{"n_layer": 14, "n_kv_head": 4, "activation": "squared_relu", "qk_norm": true, "init_std_o": 0.0, "init_std_up": 0.027, "lr_mult_o": 2.0, "lr_head": 0.00748, "schedule": "wsd", "final_lr_fraction": 0.0, "batch_tokens": 131072, "steps": 3836}
Each number is 128 + 24 x the weight over its row's rms, rounded and kept within 0 to 255. Layers, rows and columns count from 0. Numbers have three digits each. The size before them is the row's rms in percent of the matrix's.

# down: layer 11 MLP down (transposed), 1024x256, rms 0.234, rows 184-208, columns 128-255
# up: layer 11 MLP up, 1024x256, rms 0.227, rows 185-208, columns 128-255
down184 096:115145146153137151155170132196157115122068134129135149101099145121110120155148135117127111129139136150097117146120113184182167119074126123150139144110138121096138115128123131108095144131121128121072180140138098121129148130113105181103095101118146108168089071132140112131130116154089146145100173125103131107088126140131106118113101097113126159131105131158147127114104153119156089125117
up185 095:122176138108121126090094140142152107119147108113077157136079100133143104134133138149107130124137184168124159128164103123118126157140120166128146124129119122123160134115141178121113093148152174152081100115141094166113110101166140145152139089125119122134111126119137148147178136121122113132144157102137146116149148108123122142169134141159143143151092124163154086162151115143103142137106
down185 103:140152136169149146100139160103121126157149122147068168124069127152131164135118106141111153148112125125133083116155113176067153156140103096133095160125144082160109137107136105137097093123113127102148147136156137121102126113134153142125120124156135125136165162105148089127121140125106134132128155125129162132168130154133169115111141105121099097157110173104103135081155141108153106072093
up186 094:103148149112085149125077152111116156117113182136154162136116175120115122181145102113148116156117084113139113134130131164108098128103098108134110111133108138141117114110117145114153125090128128151151114180146085142163175116104092121095101149127112138124103108137107136130132143089114127086133155174132143147136096115139152129167131160132153113164158111140136124115123122139124150131133
down186 097:148128130138149177130139125133142136084092113118141132091131150139172135108102119130128134131129095115134143123147145086083138135114135171064147149101120147148141145110129147097114112145161090151067098140141109125135119104136105114109177111149115119125110160108132105109108137137124161086095164120145117119157118156121163148149138118112171094140136085117137157154111128089148085143130
up187 094:127116153122134123087110144093111132111124102100156118139132168077121136161101143087153092145133174127110155172144157125095134099148182115126102147123169095136152126117143140101130109145183136109124167079098125139128120121154181142115116156133135124132157110132115132123186136137131121149124109138169110112095127138168160100086134142160125125119157165132151145071111146125070120132111
down187 095:107126173126137069109139158132101177135103113138142122092109136139161138141160151135095079110146130183089074154137111134090125098144164122108115121121128106162119141139160082094089124144158132195128111101097099108149121128139125140123112150107118119141156147145156140179112159092114133141122140123127085141098137141112135123077112132111121121121149114073091162121144104182138098147110
up188 108:137111079159151100109109117137100148093171153130121092120098130109119130113117136152129114121074137109164107154126143154108125086150109133097136139132140139109101135145105132130130135085133177160106120126131113136132115134132118152151111126123143143096135130166156115120155132131094087118188144143099172118176110113119132158083097079115159145111123163143154117107174179128154063129132
down188 105:115135159122094138120112138123145120098106142112153091086139124143093133096111103130087136179138123135108115168107149110103169109168101078124091114125165156119146092079118086137147093118120147148112119084114112122146127101165151133144136138137116120128145086130150105123119094128127106095140130142095121138134127146136121107205126097114093123149134101131125145157089125129141070169135
up189 099:150147158115109098138162089106130119167075111145151146119125188143125119187131126152092128101139125133133077167168118123137128157154112104127128081127136128146138136127137122114111118114101150148148151125101175136146139150139123100119074102083118148142110192113103159136117115128141134142112126119169092099172105155125092126151119121131113117127127136148120071125140147171162167144171
down189 102:106151154148102111152110175071137117146142111138143092111101193135164110131123113106072119119155119125138148122138106131148146108120117145215109137113119108105108158121156136116121092126089146135115127102113164112143166108110144141167138135081149141117133101103099102122155166136161087123135125108142117144093075120145100120115126112113154080135130139090160145133125108142106120124127
up190 103:184139136129129113120172140112114186101175175126112150137085148128130102117112185116146107130121117133160103109123103169092146164128141097107133118178137145117133177148138111139151140117119129135135129109107141108097107122125130117104118127126101141116109109126115154127123146158119067125149108129076177114112134134075131129094154146092059154119088101136131106143125134128126144130115
down190 102:152111156090160115150162118124131174141103117101124108139142112109122091131141112139161124146108124167155107122078121140114120149170131150114131165122147142138116121091126072168108138130101140087172138139151117100110121120114105113074109153146139101151112157141152150116132111126138118133147184144130129125144110175163091162129128145113107136122132127173167125118126126166126134094080
up191 099:104116104120169103163134136116127159144159121107128134129152133126158090120145113110098104073147108153133160105166146090129129113130125111117122137084126133105108159114105142114154140139120121126194152125126106158138119172117092147085143090117125137119169152124174112181101150163133118101134092129083096122132086149119086152088160165149122175148150139132132150137139142118134121102145
down191 100:072135189113114110126144158149104131130133132184114125140091164107176104130138130110111133126142121111154114125137095131150141125087132079071134131119123114097141111100138156131125156125169160134143109117131127104128080139139090107166126115140138163080141137133113121153147149135097129149080152118108134111141144150138111160100113138126140147139100102161144105127151112155082099129129
up192 106:164148157140094110080123131102147113144127140142108125117124109150103120162149171162088138147129140157150140129138095154124161157104114128166132106159121093111141122114134124146128173127151120147117138141115123120133174120129160141145121108101141139108144160095150141193133080140131116120116082096117113130127130160126153094096136094108090127133145104124132140158112130156101163060145
down192 102:124122142109107129135149134138145194155167156162172117102173110138117133138121142127160108108120145099110108124095117121102143128127122179187147106143157138118132136097135098132159122150096153144140119135136129111176121134133128152072075127126129152128159108122116134121166141101117120136147105160128129146139130122116077105165121107107118101085121123097174158164145139112123104112140
up193 096:142096132173123174150148150112113113134121116123113095150113137101102077132114113126091149142140188136127114146127122143174129106140145132111150149141150126163121134141108125115135080156153119119118136125090125083082162123104137149161157099101105140174166143180045107140156098155103097100103095120138124159159162151103094148120128121149132120122097139122137107148180137157134105135122
down193 095:123140137156137118111131138130119097141079119153063161113121141101113170122158144115111150109106135136075120146104132129115112128123102099107082122144125133163109170141109130125122142129207153138132132126115101112123127112115152149121107155097107114140103134147144104097122113167100103132164165153121125113137106117120137178141121159111185159114118156111143099154130093136124100088124
up194 101:127136136170121155157122147153120133151122109121138128154133127143135108139087148080125089182121153098126048135138097121173107122143093092147091138140100131147140117105157116135137105157175140143136129126140148144145145122113128130130132043122104152132121106117104146120107101109160138112122134122104174086129145144132123183132108143125098124138148125109133147132188105132130146115135
down194 102:109134113183125141093110128132123134083158128134129152121154117091152159146088083103158139144106121120134124119106127133165189110101130135126099130114120160124135137128133107142145165140167133134106119142146126188152147133150093119146143106181166170110164146157080105097137112138117131135107127084138129134149155107160148122127119162123132139137113108128121175138170116102120154125117
up195 100:103078118129143103111139117137156134124155157129137129097101122104109152095144102108095128149098124156138139157149139106109112096134130164171147136148163134144129152129148144134120157153148084117121114114071103128109150107113168124135159137104136105099128102140196130095124160141113099123073116152110145132140137138143095179132102155120106118126169178137106172117094139149130131112155
down195 100:102111118133108108135165133136143134105152133090089130095111146131115174164098173146139100143098108155116112155115113139105145149139147151181115126134131103133094124120149134132114105156147108094155111111139129117119159094127145102136096118138166128110131113116144120091120105078108148108121117155118122129106104072106077146094120129130108154158133073163112138120126159158107168144114
up196 105:184152122144114153125171144124115149153157138143109154141115088115154120144112113119089140155140146165132180129108113100116090131109143154139136123109111096150166086122095153124154130108129142155117147096077118144132122117125166069130120140131142128130162168087125097119114146126045124150111156126144120145156106111135111077103119140137133139107185160094117169141162143125145136107146
down196 105:124097141146134112152125135127112134143158074162141111115100119171063120104164133129115156140152128151121169143106100066139122137068071116156152130128151116140104105135123133116108110141108164183115163097112118113123147120107142098153082144139115132152122139144133107126103145141145148121158125128143130107172114110100130161118138105185122189150137129154153098090116138137178153150134
up197 097:143145137141137123118149138150174135115116096135129093145137143174142115140139160156078123139063094116121126084127110146130127123132136098156135122083156102076159127102174126117124132182117155143077129104176151122147145142156158116119134117163137101126150140145148095106089111103101099122099116098136060133149121115101103087152134120145149134132150148121091157153133107167146164109112
down197 101:126099055083133138120144137153126147140104091154151103181126135111164124178075158179105134131124078137152119122125123142157101110110121133078141166125171128136174142120111153119161139132152096106137114146138124132127140091135127142115109110164100131120163131179137108135144124110067161155137137140118113106133135102100135079181122157120147127138108160133131144142099102151113141077127
up198 103:090124118122103114099115105138115175083137100141129132114155137121152144116104151146169112177145127104144102137105141137136097094118144105127148106098107163114107078133100169129124132126122121142133152117089155157101061122156137134127082115132182177121140155169137193169164148136135164167136131106148130123179131112147117116153149172101134147152124142122146144097117118098156124129156
down198 103:162112135098109110105139119159135145092112126142123158097130122139151128156114068095111123096118141102133101163125135153139109140188145086164122090088102115155094184190192155165118148101158143137133181094106116153159130145146141158090065151104169153117100062103116092165155148131183122131145116141140116133129128099125136152128141121085137143136108155155134104113119111134143136145160
up199 095:136144139136151118127095153143131150138091094122145110085172155124158093142067182125123163129120124088151150135158129129144081135119132131173136135134147147076172117119155106163123134131117144137141126113078119142076079146132121134118148115113106143132129118139160093122162142162148122141147156106128141131131137147119133141165154130142128107126149144151156123157133161169122125067147
down199 099:147160112122139185135082180141097145152128145180143110157133110106134115135117128151127135144136090125133118169143132126176083135158078143137133163147114123156153099146116166059128121116126076133108086122138167096134128134135152129110101121064118091107139110169107138118153152125099110138116143144147149120094098101144122119123133131127136183145160130119129146098153120145139134120098
up200 097:180188091105110115125114162147138153178104110121093095127117097142141117156126124134092146091141136140129119129108138149103104148128137106144128153111123167149141101101160129125173142150169096191130116133143132095105139119121117084157104135116122124129171132148148114141130138090129116180146130112148138125116106128185164136147106118145095096108100130151101162112127093160152132135131
down200 096:115110085115126144168112105096133115118116100109141129098135109111148139150174148113129129118153162101083145097105151123119128135212113113136129092151152149146172119112144138129095130087153124158173134115123144123149114130181145081122113118115084137135094116154138145106101135118137140089146131125124107151102137118195133101132108140104140158148133113147142116118100127174110122105115
up201 102:130142116115127144097095120143136119128098135133127160087115147138126091108148174133080161105158113123127150144084144112101081095152138081164146157130132149135124097126119124092155128114133141140127126092166164138113149105139078097149126115172128138135125141161137124147134196133129120171082086115142119124110152135156100107133056118118161150102130090179137126100145108128171148095130
down201 104:098090117116132145156156162147092119131130129166112119164151107109124141146157142141084161139145160130113126125109135160109120121157107118175123147126113165150134118100130093159083153162173103099095134126105117138131117083166082152152100141132156097098143112109162132131131115142089127125145116118059114119139106124148092132135128176165125105112108119144099099130113081156143143136115
up202 099:167107100156151133124157128108113092113124102130135141129097148154149150149144145102146131135178163131127116143143102131128135091131146131136109138078106128140108109129124108148115111143126133105147159078057109126163147092156141154180137141129158091091154124081209144133144115141144134182146125186110128102132130141087114130138147141141133117171103183136119138131109164114119151103135
down202 101:138117131168137131144094128149129104181132088155095104150154123085169141117159163140129118094128143106098138142120163126130115125130137117152148110137116112133106097142135104109111135134106133130157144129181145128118153099107159126098139122142104105144123133128105140154110105112104116101153156129142158087164167128085131157093140126166108084147129113098098126102142142169131132145157
up203 093:131151117115133152113141107114128150111095081161144159129101133095123119116157145119087097125131103176159176119105089154137120168184136130145142132107107120111108139128134146125157099147119106107140143141163106139140161107102142121102079117075100155112187154177139108125167143112148117116129162061110183081129139097132181133160159107146132139135082124142120144145131103152158145099111
down203 096:117136112156149155154153109160144086135121151121101117117120072126180133090133120134153091129123155128156124125102107141138133085102095176067154117106164111123126133125109138119130140130148100128109101146100153127098135127147165155163115152094101125164118162135099107187133086143110066152142118165145133137116133112148126133106108171156160103119131082089120159096156133139140119156113
up204 103:144101170105111101132144109138120124131152154151166116120128153112076095168133128110139124131159130165143113119161156163116161127114134150156114112170165134150153114136133153117144134123119143129141147103118134097114131147143150156162151159142132123087088136133081111130128089154126172129137111146174131176139143138126136161095112104153094139142164135127102105133141136129169139077158
down204 098:108139145129127123144176141154125155124156116094181110111103125134135116121146122117142110119137114111129139131158135095117113153142146105165116135129144147130114119145106134158123121155092148092099152070108127129126132072080130125136130162175168170118114179094125077138121125148124124135198141090136119141099149115136131098121105173179100084151166091099075084069134114112139129184142
up205 103:166096134135118114137141156105124131129160101129129137133126147144142136106130123106109081119138095146133122142158139144110146155103096158072108156077126117172093134119121164143093144184151157154125142124163117136139110165127136123165138143170128138139109108137170158146145107095163120143149121122172144160113130102117155127140134150145120130106147120129141147154100122159139124135147
down205 103:088103085133139147143102141102124111081161144126152149123100082151101105187146175106092125142091124154131106138127093145140104142095141155066142144145127079109144144130130165118118094086127087130102114115121114098146093145119150132128080083146138115094127153104111129056110136146141169162143129161126141159141124162105129127147133133124138122134113140136107158165112131147092138127136
up206 096:156145131185106089167148144077117161124065066127154166117127146138159121142128115145117123156072102149181113155171129119135127110158122106113132151141145094135157139136101119096129120114080100106117120140132112132157139136111134119152118133147129186109150160082093115141152095112091105094132109146161136128117116108151098160098105131133161145104129089137140099114128118128137135160165
down206 097:109118131120133112094112117121150117141154121131155142118114111159129108100111133088108094176111121131116144140130067120131147113153095153062115144131106100164112133133115114118165092124125131079105109189125141138128093144145138114166113127163120156153125120140151133158138102107107140080109151083120129183109135133136116110145153122132127112140125115126161149092145174124132147126106
up207 094:149145148132177102152151121113144127111133132131139141107145121153082104180131135059140159119148146126101144104139117134111150146113113102102148121123163162126118118158132133099105110122111140130141106129081153130105126153075158103139099132119136112140153143134124101117154168115154098129087157116125113106128107112132129136123129114124157187121142154126139106114141125142061116095145
down207 101:084103113155080138101154088145169154111165129115142179132112113166092121124129142125173081095111123123174104108130118142135103118157109105119130121169143167137152147106132123114083129165079130100139124112177081116151075127141124130133115106150117134098100126157148115115108156160134135105101148126117133154115113143152161084139135082153110133136103154080089154153126106131131155141154
up208 094:102150169097126158151124088107154146126114122111105124158160136133162153074132185127126119145145078123119117111169061142146112082156136158116138102145102117108089098125153102097162134144082123117161115126164129114186147126160130087137115141131136112139140115137125143136097161147102140151151115156156124126102134099127147126088137125099129119158123129156133123104154143131112123121154
down208 099:140158100118149106156093175125099096146086108102144146133139072138110158127131141148177131129136131131120142115153128147135107103151127142134118115115049141081108107116124113141143128107100140118158126149113172136147145129115128124076143112152160101121129132149142138104108155100116071075123098170130118130121147171136122126148100129102111096110115135147072128120139121119113159116183